Part of a small language model's weights: local attention windows.
Each number is 128 + 32 x the weight over its row's rms, rounded and kept within 0 to 255. Layers, rows and columns count from 0. Numbers have three digits each. The size before them is the row's rms in percent of the matrix's.

# layer 5 MLP gate, 1024x256, rms 0.145, rows 127-198, columns 192-255
101:167133065102136123166123162130145187126139152137074113173120161138097143157146179140152168078116132139086117125086156129130094157098163106097162107136156172115171142195210086125085083150167141
101:112137102108094146111120058134079088129145108134139097109139180117067126090106137132120211082117121138117138144117123134152168099122125085132137144104154120085128184149130090107135134135090119
100:139144130107177089193087115101097132082106082113122121176153101108140162090092135123098156180145123161152105157144146151121149107114177140129156074128106073107130118118136080097067140131141124
102:149128176131132187094143126031184144140156103115128155156123049116133109125103118182084116123106130184130117141126165195081096086148138105116129122119182163103068100225096080142141160178111148
105:159180166156126164133175130125122088172154199151065153052085173108130128151115101087148130105154138094156167086128117077156122107140094091105081106094152161143085108092139149137108146131149111
102:126049133113095147119133167119146122085126150169138121174172163138051074108169204134115125132151153147135130153113164101140083135073122134148086175091147089149178139140132113139085089121109133
099:165119200061095097124058116128122103094119134121136128126120106161131086141125132094099095150159130103133128194174125151132066184116166172158088102141080128110070150080150134139143171083180101
104:154105078138114085116143070135135126197133107135100026095104103162106149129072140181154117194112146182057116110147110111187186129115072105153164062095093161143139112135091145163080102066127162
100:149141138129177206063117147138084110068226074148128136103116157168125122152032079164093119146119124167135130100073140131126147063178121113211109128120109148149099093103142166164103149144085209
100:154125121097109107098141144189151136128155202122110104180127081160164095110192133081125089173123149143108143170109074137163091085101184146115158119168109125136089119081153131225097171161130219
099:188186176134109196097125137070113138144150177105107104143161126144153129099137134108099122127126125084091166159118123111140163119140116105088104074090137080147148156118129020171122136191137099
098:112134098106123173108143136196143160132156148125085174165139118182173158153124161127153130135178107149161088104170100165090115109144168157089140149115086103089121142137117165128111151159162099
105:122030189133111171100137117073076155176116152130102134187086147106090150168053083141159121113097142106093149109107155153158087135129100150155121088108086095159121118151078046088100117102168133
098:176175120147114081120076108139138074119074116204186101163150154151107134122082145142104137107087166142112126144167126148103128181159092124154089106116149111087108148101080095128148096161094088
108:113171156149075186150141125126177115140138078137104146121155162152141091148172148140147186151080122082143136143089157084068131186137090101098107129088115141160139131118042133156177143130099154
094:149158149117066089125144112112117190160130096160094137103076070167145127138102119119138144142145115141083094136132115115191177149189145172194124116117098078199084178122166140077127147146064122
101:151148123144113098083149148110152087170126151118120126113169059168150201182096149163113147158121111136122069083114123139096200125139122167175148155106144122137148119112117141065163088109115107
100:172077156127116119138117155130141088145097121132127057108144152115158107180081131103085126157105199116139136162120159111064069112088094164122122140099152122142133077113147060167096142132128192
098:141117093101124139139187105177118125170129136090133178043166192097089100112140065122105141134138143098156103079131102101166182105105079148152106163151093134163124115075106130098105108081116027
102:101143104133143103114119159133106123119137155104081089175157212124110212132149156102105090145114133150114170102106161128143037159077061109061163108162188130124085097090106145136180167133150180
103:158121187120095138108110105081088144116189094090125042082146165174184142087157112076102133084108168100170134160065171087152192231103121143145128112136114181143132125091164130113140099119150122
099:123107129110120148116206092109084119110128175152083141110101157123119097083150161083122115166101111174112097097112104121099190113004111083170129141122126118200090150140129173071133146088142145
103:126110129147121119145177085155175094062116107193166127148131094138147088153093137196096074122130071170115155115180146095108121102083176120157134077085097165115153104089159100178236126116122133
097:094124070191140087150115144149125173084094122050147118036120171123136109106081173151168142092114100133114136125150066168130166159121122131141166169147116138120151102192166121135139173143148140
093:199172127124167081143178136129150104126156170117163104225138108116117138103113161122120142151141087132134105142097120128123199108127079145153122127133115133148166087154143139150146105117084183
098:194088103137092123080165113066146113170164138143118065138155146124144161127090198113080115098148154137145132144152131106161121090103106162122103109118135126129148154135148165139098129073130115
099:138154116119142147121189136072084120122122108144129111181119136097112136158131082203181140091097121205142089128156121167136071087136142166111150142139069115135090113138166152078159158174138096
097:125096090151097178131072133108126139157091141113145105164143156177072140100132096082104150099147157152096156160082084109144133088107140144055091126182079160125101068062109145074194090088110155
093:102187133162212182179138173129130171102164124047084142132101132083078107136184122083129137095113121094104147168164130155118103171139117115085144121131118164127138152111099196138091048077129134
105:129096149120147122150104167052154133108073161142077185120151184098128179150145130121143140085156143109080150152131172110145167097167116144147101157154097142085153201092090079097162185066111157
120:125122199074102142132199103081114114114105126120154154115112104078167042152123178075156106119105138194135150128120145131108062107087068119125097108086105176144150143146092092076129139146139137
095:156125152086172063104130110045154161146146091133107120065114124090171102087139153128186091106160115182124196105163133085059134064165104155124119163121124160133136180123166125088107162142066122
104:153120157134115145117112151103157063080143122128101134076128129176105187149130115119134113139125113161134139130119096099100216059164163164127129095131131099121141145071043129062131134156147113
103:199111148041136131165153103075099082120130146107103122133140157091117106153092108111161102108160178138152157149192210181115111108127159144085149140117175207066051135159142136121136123093161115
103:135145123182135137127038072126186139116137094154160126153106137093093154056125143137088090132141140116157130079086129120100183144101111111150125126133166170115124082136145111154145132138150096
102:163152121122119132086116119120209133081101124132119164110095127072095088104073126131132176122154125158085101095098143164085122133200104176140134159183155103159112115126111104128102156115124158
090:117118167133154167129134142135145046103111089134146103163158076155120081131129155142179159160103117086140179154131181119094092093149112129177096151114134185172148232096133167078142155222118112
100:132146130158107084111085141140171131134103124196086162156147145100137110108135080130131174124137163047110108123126155123086110081149156072118117113124143105143189150126090072130070162137164104
101:111123162137150094152125140127098177115128055122147083129167139138122156120097116146133167135072109065143105198123105118086128155087167100169122132084153163109065101124161097159104182168139095
103:200120152144147170162096113169112173150122143141135074081070170106161125138143152177112140100072139130137127159162158119154118140111146159144104135102072100093160105172132172132138145130146136
102:117103173166140087085097123120121203149114124168155114117065147113087148157165146136121159124112148151151104108165096172166113117130195123100124085138124144124095109160141149077126143102134129
100:121176099139148107099137176077168166147156127152080121148160127121060111151083115122137143143111115122124142083130122189115125127207132131116171176149112079121138135128119120154107133135101135
103:111128132102114112168106129111166171159198081112062091121145044169115119152149119098106162132121150136096153143174129150106143102163142123099151158069084126108146142154113143157107113138088140
098:092169171091139147158205144145072153133123081109163104100137135164132080182119162124055102200131172196142116168095120119134122143116129121158046152123154157194131096089127112102066109132142145
093:125141095118144125106180092090133099124147149103143102128121146081104145083149109089194132185116191106195114161172102084163098148139104108070153130123072130158141141173065180049192127102110157
099:112059140134123080118106098104097140164126156178079093070146144143125161123141118084139109112125180159083125140137130147093133102176129134183166093134091112079127160161115122176105101150100108
102:179174100148119101120110113113109177106146149119117100099120089115126134142182136160104107076073151141148071020093099088086149170147110152127121138102138206063168109131134129121132139164100121
112:054118123064093206118142059146152151144077112103110091132080174085199132090127158123148124139147127089116125163133118135098102185149150123164112157150136137168118133161149145146117125131140159
102:160066126098129159121101140097112146144113106088112157097128151131178141093164117155147153171074121058147110115133141122069142168070159087130138153103205131105120150122077108154158179136145124
106:136125186132120155160144135142111148171133124108107108151159154117208132113167165152119082136114120109068056164092179124094116105094165158141127158143169136125139168107141174125158084131131125
099:140118106132210081133134132114088085170152093150132151153158157107119083138135098160087058149104157087109114119131179136137104133133118150108092152135134100091064121171081098195132132161073059
100:145108109116153097139117139139153113093133122118135132102130126132141156143087150127169176125127110151179143085070210146183178126131123153148123088139167158063087203162162100160152155116111141
092:084121159059131172127128144109091135094158103146197190115108095176187163119114080133146067142110127152138141119158140113110065091076131141120083095142120159104123153143060066142109125154100120
099:063138175131155127152116062138192165103090124155062134150097158146107099131143121166178093123111129142184091106101145111126175146128152134110162097130166155112056116148139113171167124143085096
105:144150107177131149134179068073136083171146150154107152124123136135055113120119134178132120150154115126086145117091149120136122136112064175125089131175135144143124099105162066117162142187155118
106:157094148142108189172125196182091116092139191127134113148106151114134137168151087134090121173195054070150172114087181124157164126113071088115119154128191129102174075068131075150122157125033137
102:136119164154153160161141143205116152124153128145110145140173099103128115096167077129172185106158047074148124119165160160133161147191163140185112058107150088130197161108104146154142113120103160
098:119110083165147126078153153151147133127134119080132188120118049087110144134129156165077101129172121123155106163193117135099168154115163146103117137142111097092098143061183157168120211163155153
099:095127180037087176137176130098113171142076149117119129117174124134123112148194180206080078098017148202108170138144124132145072142137105162144182127127131110136188099128170141150144093087048162
092:112133142143138068079129205086111161118076161153091079063148148145131140146147158133135092124132117174126142144099105098093089161141147165160095150165186082128142178090151127075084117170137112
108:143095095174140098146117149119106175136148123088169139091159138076164080109043116154169168086144097119143148066101094120164101119164161135096109139202153123192146152118114159128082110128132181
100:103065167158121123118159079136157156136141138118114106119120125098117112152148154104136131148192119121099121151139145140107124179127108096150095148138145126144119118159110205123151130175095127
103:099086159200111147063119176182152134087084071061086131133113141112131163109141145156129187084134095120114138133160184104157149121087189095114072123100158086128145182130150123095096144174146157
099:124130134147090121096115107134104096148119135110183129116155153164105111177183105090100187099192147082114116164160092118078112141076149081083088190192152096154151129086122103150090174069101093
095:087174105051161094100128095182111108127089199062086112104143084143126133115082066171157176144163174109112121155108144117149144114150159153126109107149153107115128111098119145112136145146160124
099:140143159132150148082102156113153097165134160145146117117168113097215126179129151149192105164130113134142112068110149125034119177143077167072112164163128106123102087182177111149184133128075119
098:090167125113113142102176158187105147120118194145146150125106138154100184154119158120131173106128202078194125143095178100097132094155145112066101143108144156119146155140126165143203133115092119
102:156198173085117144149114108126136127084104080101111183148089122146169103187141104107145133181131135101121170165143141120133206159076100129092122143116148142156094124071141116121115128138093147
101:136126128087157070185118122145110108107145146140125116130134119087045135184152104124157115125136105126195090131157127119126106115138110041069122154082113164117116072189193112115130169033101108
099:169128157079163168161147107161157144115133109187115106085165153167090093119137171184106178078192157125163094105149153092126139141110094128112111131110118186092111194127170137139136086162095159
095:154103125138119146148071126108169064157159128133121122177115138105141081123109137137072122145112127092119118092094131111142152069109114117174159106079150189123077117123086141093084148072161096
092:173172119118107159139137083109097158159098181153144111115120100138179129122177109103136154166132146168060150147108082152176102092132100106139133114140176112109137142090090092110097143081126129
# layer 5 MLP up, 1024x256, rms 0.145, rows 127-197, columns 192-255
105:217103084156159119123101143145075127122150134123138171154114075150109138130094113124115123111128106102143134182209076161089124099130128164167156107145121156096128191000104107150160138162172081
101:152139113134166135135149133185103110119163118114209178105206123112184143159136150140134063137127119122123117131177140132165131141102141078141164142136168107066152119157108085133164085117131065
098:156135145152051114048153155130173163138189210151110117065074138074146116152118135092157094089151163120122127073076144155143122109132135088133116137125095160150142102151111145147167065170070139
105:192119070135137092095190152112140143130126088158181142148118065131104159125139145192196112185116158158036107132156147108147169130144091074081133098144105133150103111097132173119120105142135093
100:144193103066085165145119114097085133147137200173164177186097124200157139169172139152114144161167161106151129085119116089044132173106105089070121111097149140143143117091157120111171143096114126
102:181186170050150137134112145122130152153155114112087127146144130152082101122130104125109092092181113122162132108115175134117067120099123184113107117073072154108196030162148125183162086179125137
098:138178100168112156192134134142130127118135101116145193150115081130071078118100120187099078121173160029077137123123200154121203147096146136096092120102085121178157144161090078154149118133170100
101:121122146149091106088084140071189129094142165126151133104148138123116120074175189107117107153147156118086115131091183133124173151128090147087190116130123102159171098108086122144125108162072131
102:102101120114106122171153091068178175061114153093127165112112156113090131121157097158130188097177162157125084086122107137144124175127129146169125110160084140131127107125144078144080133108151102
103:121152173119078055144166167161111139088124148095166099156110084131158142096114127076077125120141136131141143170166110126064167111125139111078102156145134065070132145107099112136135111164174155
099:163104138156121110105137114141127143146131084093127131096130067094120130100137135126115116113200125078145092197041096162138085106088148124122128170086207144109109129131083123104039064225172124
096:130095153085106151072112093146154083178164154171124121178093165140170137184081106172145217149093177140178128063115109157088149122147161159194134148132164143083112082176132116146114132141152144
108:142135137147081084141165091139113129131144128146102145133117109119079139105093189084111148089109133145152122109118096178080092136148128150115152150208106110075144088074085129045133134144086112
098:091090150161134126116117054123156140158092175105151180119166089144129139126122145132127102137134145120126084172097129177123121160124165145158081163079031124103136145104103097163168127145176064
102:202125168085103116135127181168096096058154099140150132139150086130134153114134110152158120108194177134126129117148150126141152082072134172167194123186117095126087131148145135102058162148176182
098:112121140147157157089102112094131139083090152167153078136115145163081105127165136178164120111205144139168124128116162129111103109124130103054092105119114154089102120137153094158160122117089118
107:168175202111172170117153109165077094115154098094082140024110165139104164139086118142171160095087128095180087137100173147126113127138143111101103217123096122106141082125103111070153059130116143
106:081160094126076185165167144069183129087097176111118129111101137072148129177133159106157121121118158106202112151112118089117078158147128124157125140115074118024048125093117160202100147131148153
099:113102109131093144120181178173113145083141144128126125155106188073116128109155144143139135118082105099135157156104107136083116146151103134136109104022112160108136125152180152127149117139116112
101:135174159159106114129139143112175204124105161093116167109186097156171144134125081158102124072126138123135160141121162151174082179220170163144057120110132109154104129125132138137154118106108115
099:130142135048088120099117105156129190141154088122100103114076144134134093121146091143116080148149199085118135137076126097183075139156148149105121149114103155083104146138148120113107152126158063
102:121068071113112137094178130140083102089111165100092198125133132120156088054120226142106110163118133143109132098118121095141191117080137108209126114112141125145121111098121170054159085123134122
108:099121156085062127132116189122065130041145150173148112120164109158145053152119160111087170101164069153123135196070131167125085109159100080098122122132125200138177174117164088162114190121126118
095:094085086082207152101112130117088105122150105068148090089101072143172140122148159069220083084132149184113103100061111145130122109158086131127136129134126188092145178137118147181134149175114150
098:188148097111116163148076105145130039150088102190112026137109157096145133111184111098135108114110186127140113063102138116097089141176153099108182134134102113091141167135087107117144143158097075
099:185105123160104097128177159120120109095101123103151110125148102132093138104123168144081117076180097153142060141097159106096104160142148134107169132114099153119146078072119146139126149096096086
103:121147081112096169162116112055136181120134113154176057157119105108085144064157145141180202129124084163135099046189138133076110107127156144184094134120105155109200178109165110101118177160131078
095:131105130084134110128102117084134087149143101100124122131101146130077128075097136159112094055087074084129128096111116080166108143167138108128179125139125135112169098135103122099162136133127132
103:193108067177200136153126122129116143127121076115158136139088096114127091126101113133119079162090113129133119156075166137150100104122129049202162133081123158111119115124144112112095124166182127
106:140141119136164145158166137137136177103068057187158091114083129060117113117146115124159146123117117124135078108078152119118139207099090175075157074111157141119152157094115120077126156103088119
110:100134159054115179160096130146133119137096149089107167131086168172133149128143105147098201139122136148150110110088076117154124173140113121067199125178116111101109166099185148107176126112129163
100:062178138103135144131150136059148149151153070155091103136141100153139125133034183106175071119161207135112136134230160117117122083151089160124121121093146105131139077145114143087150130155091043
101:090086185117127096167143111139147153117096138127178125090176148114101178154143118071163098157087053054162095107161115116103138108096129177167166174156117220136138124098152115104151182197200185
096:115099139166146096087156116131089146108136102134099057084139131125106189156104127147125130152100130096117138118093102128169079134146116103161126139151143143172109110082095127148069091149099105
097:166177101207135166126129141130101147135189106137123170102145091166208072112159136167099123151161144125113134092165156119141147135192121136147075070112104094082103040121100178111127143076106126
106:150108179120140132081180112175146187107160086144122185085137098100129170114128147167138104110154162131109134110070140128147161136103168128111126114138128102120165112165161155120129084129153111
094:139086129129163180105113113151091107115097171013098132134147124124111118119165109094111142171154049081186148095078112116129090111145152104163136145048142157150142186126179176121184110187180147
105:109102080133106161122105145101124127155169106128107102099130135120131118154152176086137146195088165125185124117142194080144066116121132107155177101145090124072142167167191169130109200134133097
105:149120127161144086189137114148100158145135080086152147152090133143130163089072166170113059130128127064106083135110090079170175167104107176077133158120151166180072140130166131190106066141124111
110:115114113135135096105085119094132092140164083084122145109116174156092163157100135136093175129199117115107102133140134116095171121130156126110076179135104143110107099136209094061135100166131091
102:140159154148145140193171127111104142108119089136099174120158050091126077146153167119101140107112152129161138186084112167144129086115120184147139139121118168103126126158117123143135115159144131
094:204098102160082138141117101130174116062131213086146198162168151109171133131078098166137125176105099095109117124132208101045130123121094146134088111153107174084158122116105088075114168103151171
098:106130150091170186141154128138138098165132109112164152122178149166160083124131103149092145109112100104104122177082122165143131129159164183132105110156075176132114156162145077214155133074104107
101:191074077151094088205062128107140092157145082154129162132155106136057121142153093162122133014163144132036112087098188136117128077124118158138142167114166113108147120150171156147123098113098140
100:147106186178149132173177111104114116119087125111091108181119127105132102105117073105153126154068122099193115156150126079166115096146103110094125145138024167138135169175121033135144119093096128
105:119064041111188134172107129185157181109068149173134164120097073119070158198192104095113135140053156167115148109139131090129129086166106135099116188095137098077147175060152112134134114078131068
102:123160122121128087182133082151179112150122111134124111142171094125079048131158170172092113153157114140073141140132091137085142122190109078091172112117116093173142158120113150138145156178066152
106:116064135162179108118153234145123181091154174110065196152208126151090140104153106103120129100118133133128172107116101102167109116136147106112158102229091113086134105093024117080113117168125094
102:159136099090120140137096125162109130101207123134157117143087145142146106147132154167151126142127153063140149102133169109122150136093179129125076153216132106150157062129149139091091134110121115
099:123140117138115138171101111135183103108108121131179126151100118089160150115143086122113177087206123117109222088118118156132199140189126123132106070107070084152066115100151097159107139143145096
097:194152137128167136128066141066087196194150077147123073151099076136145119139104112078090111109189102100115077090139135174167099105133142191083074125081092121124145066182124112132134141133080144
098:155113116085128144114181136137111141061121102139086155104095128119109061178063140098167070150141098139127115160157118143087056143117088100153096141153157122157181051132122159067140107091074083
113:166117145186132121168141061176130084137156132133117078132099161126105143142102136149094132176148091123119143156157172132173105132168153151114151135117119092174075105160163161143154126141125192
099:093076133114088086141158134140171136099137134103158153077156117115124156198099130169110104056121177169086072104141108178109119104103184105169102196065122179160116141090102088173092136125159089
096:083111082181149173120106111130140166135139189109092155132165138105102135091102159100120120141132044179201125152132124146084106098174125107137148143049205144128172084115107116134160056059106072
106:127139132108147151154111137152082124139133150222122094145107168142090195126087120155163119164115113144183098083069145127130104118072133092075155146086171173138167091110150158098129172127139182
104:148110123115135153139175080094188174123165129104148113045139108134107160117193176112113127135124189146112125116096128118122144173115115134133170114113110149098086113158153087091140048164166152
094:106150126177112154164069145142094118164152167073165122165117204088117139130137142127114091098146162139129137062162082126038156119143103139128107145158127082114126117095104098153170105175112165
102:110152176115088171105153112068133084083083123110147145156138120135082168122091174190112119117115114197100157159135145129145180146153068112139143205109122141100111109084084146146103150114132129
090:101091152116089151104172129111113078109149149153185000147118087066218115075090070126116196106103099117179103095150134163156127124154139093106077105110114156066075056179144161096162145171102123
097:154087162180135127138132080086101162111151145159065096112119097136104137144107176126137150146129087145085097130092125107151124140085119141112106090078134099106184136128152137122087186095110153
102:067171105133134105106134087134115206143144112103158150129114151140117169116152140145150121160194079088143114087187175157126171127131114075125123126140154114105183121203083140153130103141125094
098:065176162113122115103120150207133128146120188131111165121144060139119088073149135049168151187112100077114091146112141101164138125136109098143109107110110107137111172100148156139087121087135159
093:197163146163094088132120076126107177150144102124100086067124080129117127147165097151066211158130168118096128132134152103133109160156181142133161135164112156085134095099161129187127163119117114
094:198098147123156168148161156168134152127193094159112201130102161074123158135152121086130087118109167122119104134163117134156171133121108079137107112157092180171068089164131097210145113135038131
103:135158207170117106143119162142132060168126117096132115120121134099132127142161096115133111129093199175138149156148107126124115152149157166182096078147157145131086207153170121169152115145087130
098:122160081130216117128181140127130117153134180177089104066095104131127122093128116096122172104134065105074110118139109165160166134133058140147131154139130106159161168114132076183114178098148095
102:093086191131077081125121172137094128176176140141150082197151115123125159079209148140133101124102114117105115091090149198117123110063094171143162051122093183105115152110114098136102112134105148
097:100133146157100094118107088086124097132106068081098165136113124114126159091141139151112121153177158096128139118138158088098153123152151137084125153136106124079128133144101126042110150140194155
089:122184138110086131135167160132183083122117091160156075155083151166075105105103127167113079060071122136121129119159055130095125130122161164128061095088098142092119041163138159127142123129133127
097:094160117127144084146100121169104161129090057162176122084143114120137102150133102118118161157140148146137179119134154128133173131077115122182113118115113096155182108139094227134174134122114117
# layer 5 MLP down (transposed), 1024x256, rms 0.0673, rows 127-197, columns 192-255
100:120119092144155136141149129126109074103177102064148128102146151064111107123161125120137088178141135163159111071119150136118141110162153135115194172136069178131151166074119142148090133092166058
103:164091162149105117137074084191175162186161065123122125079139188113095109114126106164138120084032126073160140065119134136147146162156128073156164071121169081180098125146128129077086107152191137
112:168100100139089114163181150114191109153123154137127070098113096126111094099148168128174149187129128132143101116154118106169147115159144151141174149140131131116151172138096139142137135092152127
102:134182154119123107118144104177140141111145144124150125151117100137106164113163053148113176112176145133127159100132150186109052158091144130089113133125117176112099087107084104170164121184126173
098:131102199177173158073142100118126112110181123142125166159131144145065146130107102136075085140125124185142136145098110131083138131159132142037066098177172125073131122085109113129137101176180155
102:048138141108114135173119082135137121111175127161162115030171130146115152141075129191151127109160124093146110132083089115126147150192139140114133114099195082139132161139104161038120162128098099
099:139118100117108117147166117105120141146124141104078130100115092169135142125171120169148165107153114148104141109136142072102130185128126122144193184198101171144147145151144094131136113122113120
102:158077143096183092099165075100137130116147107105148119134078147093133090093177133186161202117167142167175177116099102086080179132133151116150170097072147151128131120163082136096178152167040161
093:117078122099143111170192128129133145100094119196090142155142163154063123173113100127140128168135144168149079085077149084110152121134169077132150108108113120138127162091162176107106150127158127
106:127104159155173152152077126108111121090132199115127082130098148188155109103162122134167099169118145115118151140112085083104056124063145126141171124159108163130136105099174076144172060098150127
100:185173095149115170100111146135092170106077128140161157149127073116060172097119128151144114102162107122188122167162141129162094141123158095078158130108116117096151137080159119115147072118141071
100:151127130127149108133127125138093167108093129146144130098086072150161094153164132133116138099097103170160152117118092156123122139135123053167216108111171128075116116102171117132102144194154133
102:106151083092136128112110113137116159143124128136145136121177102182110112124149150099118151102151138075135157119176092139106103114150123131143114156123181155113130077072123100120183086155108186
102:138137157131154046125138107118134150129111081107100170109108128127121108221118188103097152113087106158071167162168207039103116143108101117135122103080137090191091092136098124135104140131149137
106:079169116149100178126124165091160121053105165103063163126171161162114094107158117151113125108104111154133170097082097147141158131099178123109104112137063116129151127087149104151131081156155065
101:174107116120155165132080162153109140091107140168092092161130118135142138204144174129158135132097180084168162177103130156141064054144155161104155113113123166127090081119177148156073097156072143
100:109117158155157131179102194121144196155161161106117084119100076160132098141133171067113075164177087143058103147122071063188133100121151133120116094049088143124116088142113138172189135142166108
099:112118098124167203149119152063178130127135149121128154093141138161139112108144099163160155110137134073160086124132114138143091151126118108155158160103076059093137117120115084110055115096157095
099:124149125157121141104143100127133120150093166129192108101176142140174116098105115131048129099138099100133119124101118207116103101089161141101094118150103133173179140187126115161151128135094157
105:110077123150172129176097121114098146164099173121106133180147055124138080083159128074158222146154099073083175163127142140110114149110156122053111109100091130087126119141133138121103102146221152
101:105100127089090113139082146075123166123121115126118156124100063118141155123139086200170164084082185132169125105140154080148140104101114129106069101189136128119156105061099122138147120122114143
102:113079148106099129132149103095207141141131112117165149132120143143128117100134108083137119155162120108111113113046129146201145214133114166120134155113120141118105107178198110121105093109198124
103:051131115102146154134098096114137145136199097126115122118140102105152091121139148138094143192099096122153201125166182067128068133104165110113108090173130120066200140188089077093158164068186129
099:108152075111197151195168074128151148080147151082152143137093125139116082118085117094118108127118137128126136129124042102184142137140159125147119090079175104131188131125145201086148094133192121
096:110140110124083110174131152145175091108131133169136183149129152165088133196142117158104159152137152100146128070137102136160106111176121160175075134116094116097113169173118171102138102139117126
092:119172110134126159069133098128165185178131100171148148137115172128134048166130104108154120131150093113169153107097093180114128126092086114126106178123121117065128130190127104105090120099148134
098:133116160085097126112129105151163126146130103208128175125173148164154115165085042097055157145103098127132119107075121129157136127154148140107105133132177166164102076111116123126106144112158194
101:122119150105064162121107122098135163130155103108080133148140159157100182139210177126205139098145156129122197144135136105127114133154110126107133100070163139122071142120123172157147099142141099
099:167116135056105122141103183090148126148124136155096128087166126122153181157127134140132083150093156067162176131191118124172067120140124182090156104111143156092119175105192158112092134087106111
104:117122129128108117183092077125171089097094079121108100123115118130134151083133165108119125143063154159057158144188175073077117106127141150131132097092114125079074093077183146167120130065100137
096:128124120094146117098168131121148114159122155180165129110059090167150150130154160117150091111130112103108072096055101132091163126088093092151144160099088133096151147152169101142167144092196205
103:193089115163119170127109165120096151150118164123113123133073139148085177158103139111187127086139106101124092135113176153116094065109097161126114150092177162123149091121142124081115183123085162
102:124159227129160123134129157152139175099169137169150085176117166189157122087123095150137108124170160108159121132151151122115193111110148157089121124134095176146133072131118137098096170092122117
099:164080131117102190107158134133182068135111130181128087115135145102111139144080139125139173128107146099109115162173125128092090136155140131140103088175080137144158093098208152093175117178137148
101:124139105131186118144175099111125150132157141117085141070072194106096160078151136135101157194130125135163134092150139096151162155152158161089138087134111167145140167137114136160130093104171171
101:173136151099155163140144132164126142180130120082154091139131124127159121158144139133176115118138122153101146120116066067139099095181100169090083103096086114119112063045193149143136119127132117
096:138085123113123164181058146142165126093188134088158107144158184136084115099059098127102106127081138143130134135065165157138162127172093113066174096142154125136170149144115098147090104117178147
098:119158137152192100149184214166178148153089075161136119127124131171142119125131154138134109099150126171104110063132074138164089176152133082165161151115148145101179103122139139130072098169173161
096:108088104103175134112194181156175113128116141078115097126119113124161050106133157144101105124089173200103084103107148135166104133150132103162170106108109122154171180171168161063137103083171140
105:125150108084156148122063099131147115109134165150205149126110072142099144145137145100148134142070078146114142103134133084165153064081134127112136064144161082134194109176128152147131098105173143
099:184142174101069132170131144226122138160169120158081115115121114093124125018156138144135132121096157144134131139126112145168144094178160185066118139182109161146098137129123122167095118106119119
098:124133076160103133124087139154089136139173131061084094140159183110077156128094187102139133099106126158165135093118137147095138119143146064127098132163140139136132152131249145156098132141133141
098:092110132084186093146175182136107104151161131108168118108108167123142097137146082141120162042197109170118156111086143109160158103080083156101185073143155132153113113104130164105176103125050159
095:104090255168074132127108127121079135125160129140114151169092121128177148085118127168110186123163085143137143140109147066071111109122116173124125133114141097154096164136162145148148121140149137
099:174104104152163209142111137097148139064162149099110129074070162241084143120125160086106144112171174139118097109081155088175166123104116107127137109162116065181154139111083129156080097117094171
101:176189164109170105154121175100160185173119120113157121148117096116115121119152132075164116146148123115091153080131072120106142116124054242179126150078166113148200154129154107144148095173145176
102:046096088081122127129059146125146137095160064142161119117129116103139163105106118142121102098082117141126144128129120067094139189172195104131150163119126120145118092113168135101091128087175105
113:159084137202155076131183182104119121085158185103096176122178142128154124163162127134169170139088119110125159173101132095137128102101106077136172101147054113095092144086107103101116169137086078
099:140094153186075144119099133142095095138082132146083115101081084174116098095156106172125121159095148156112130122189161138104088121166158139179127086056113113110170127124112135119107078141156149
098:116153131136127130195114127119058106079181109110129088115127127156097128114162099105079082137178172172080154144147121152088132106160112105059147184091188132107128104123141186158125108113133108
100:110100122147074063120151141138099063133164143153153113091162136130126092149111097105083083125121141140130113158135255096086159137138152161168072120146141161048087152130100141129117129086103100
098:142138156084088138161126091152122140133111097083120148143153154167107122122142161143130121161119087138104084119137141203113108108147102194087070109115128123152112117083224114099091087090129146
091:134105151086144149160102120096100054151122177081122139162151107154105105091124152126152160100089107146121089120058140119096162122160160148085158105139118135140150125127119143127107110131133095
098:145135179124161091154137143130107166146116155089118129096176162203140111193092143141068176084143127153182125137132116153092119172115117133225147095107142123046097159113125122132105174130160072
102:088077114148165113138148164116113152133150101116159091094160151112142118192088135130157141151110097120113119119170095083022157117160167134143166053131086112147119071142085150113154128180131132
101:110126114156184150154146110114116185146100118144139080181139167168098076106132163114125141170091127139100138106130123117134103164117174145126113118129182153191146162140174132062093164151117097
101:119166119099138125106192064124133101105096168091145137179175103132141102191087103166198080086088131145199109104107165142121159135109102118161126145177107184155129109160109153069069168086099126
099:154151144099169075082143135124110098102122092174074128106135087161092195166132085171180142159109159063151155155113143031185135123105116147080139088098175143096122095168136152084129112144172119
101:176116116102157118169135112119124111162156114127112084120129135186095107088178162118164137110138124106118115066131116137121148166052185182175093091174166111152069094160184141100147118108122126
089:101215158091140141169092175072135201113165091099097132100101172100114172089136105100122087126108156115136153139165127146116124136108137189104149135131161134177119123151141145160143177126214151
107:170094168176118108131118182135136148187077138148134191126094109128140153099096124164144140129094180083154136164149152172153124166104139126122070149081113182134200124116113145105087156158123177
096:140189114125142113107156200129180133139140111105126087091179105109150089170120128149142101135160121160111158157134119121109147063127136161083077090124154120158115119095166119153125153130110135
102:204089146137088154096144090089115160127111162124149079100174141180091104095144115152115085083138151131162151121095095101109087165087118162136140131119121091162158105144091170173097148144093143
095:104044146115107113138133112108100197152107102066108148183158099143158105105155096153117083136153114119151105175095118144109110130130131144149122182109154094099070123163111106182149141131167140
095:112123139170084126146133143086164095117177059156165099101184128120171119149109078084123142130112085079134094110182158168134065126049134109179148083134129108138153147106040108107143104101133141
097:159143037110079105086176131117170179162169078127127125137153131128140160184178091152070136104150115128122137201133062175124106130126168077111184163080119149128170131109134154081172100148128107
096:095133142166141134160056164156150167068094095169155168105117068103126111137148153077097124157153215090154135109103103115085108151118138146098108145149128129119176129124087151091160104166123135
103:193148110128106131133114180146127122114155088057098080116033103109160122126142124139163118125124131112099102157165069131099202184101109110148111122122152193124142202113092147154100164167108127
097:145097059167152141127195146097084134192141126109236116160127152161104055140156104116160133095097133126093116098146104095156079153149140124103199097052089163123075104155122119114118097100143110
098:088105069079118141120135129113151133182142110145113117165120063155166098131160140098095145127095148083162133107189151169055091106149166116100143161157109151215189155145144118189117092127105135
095:166111159102096094146147111093167142143181141156085056117120108193099106182101116119143153170110147114116149124125127113151090103142112097166109122109115132143099168099144152147092075099112125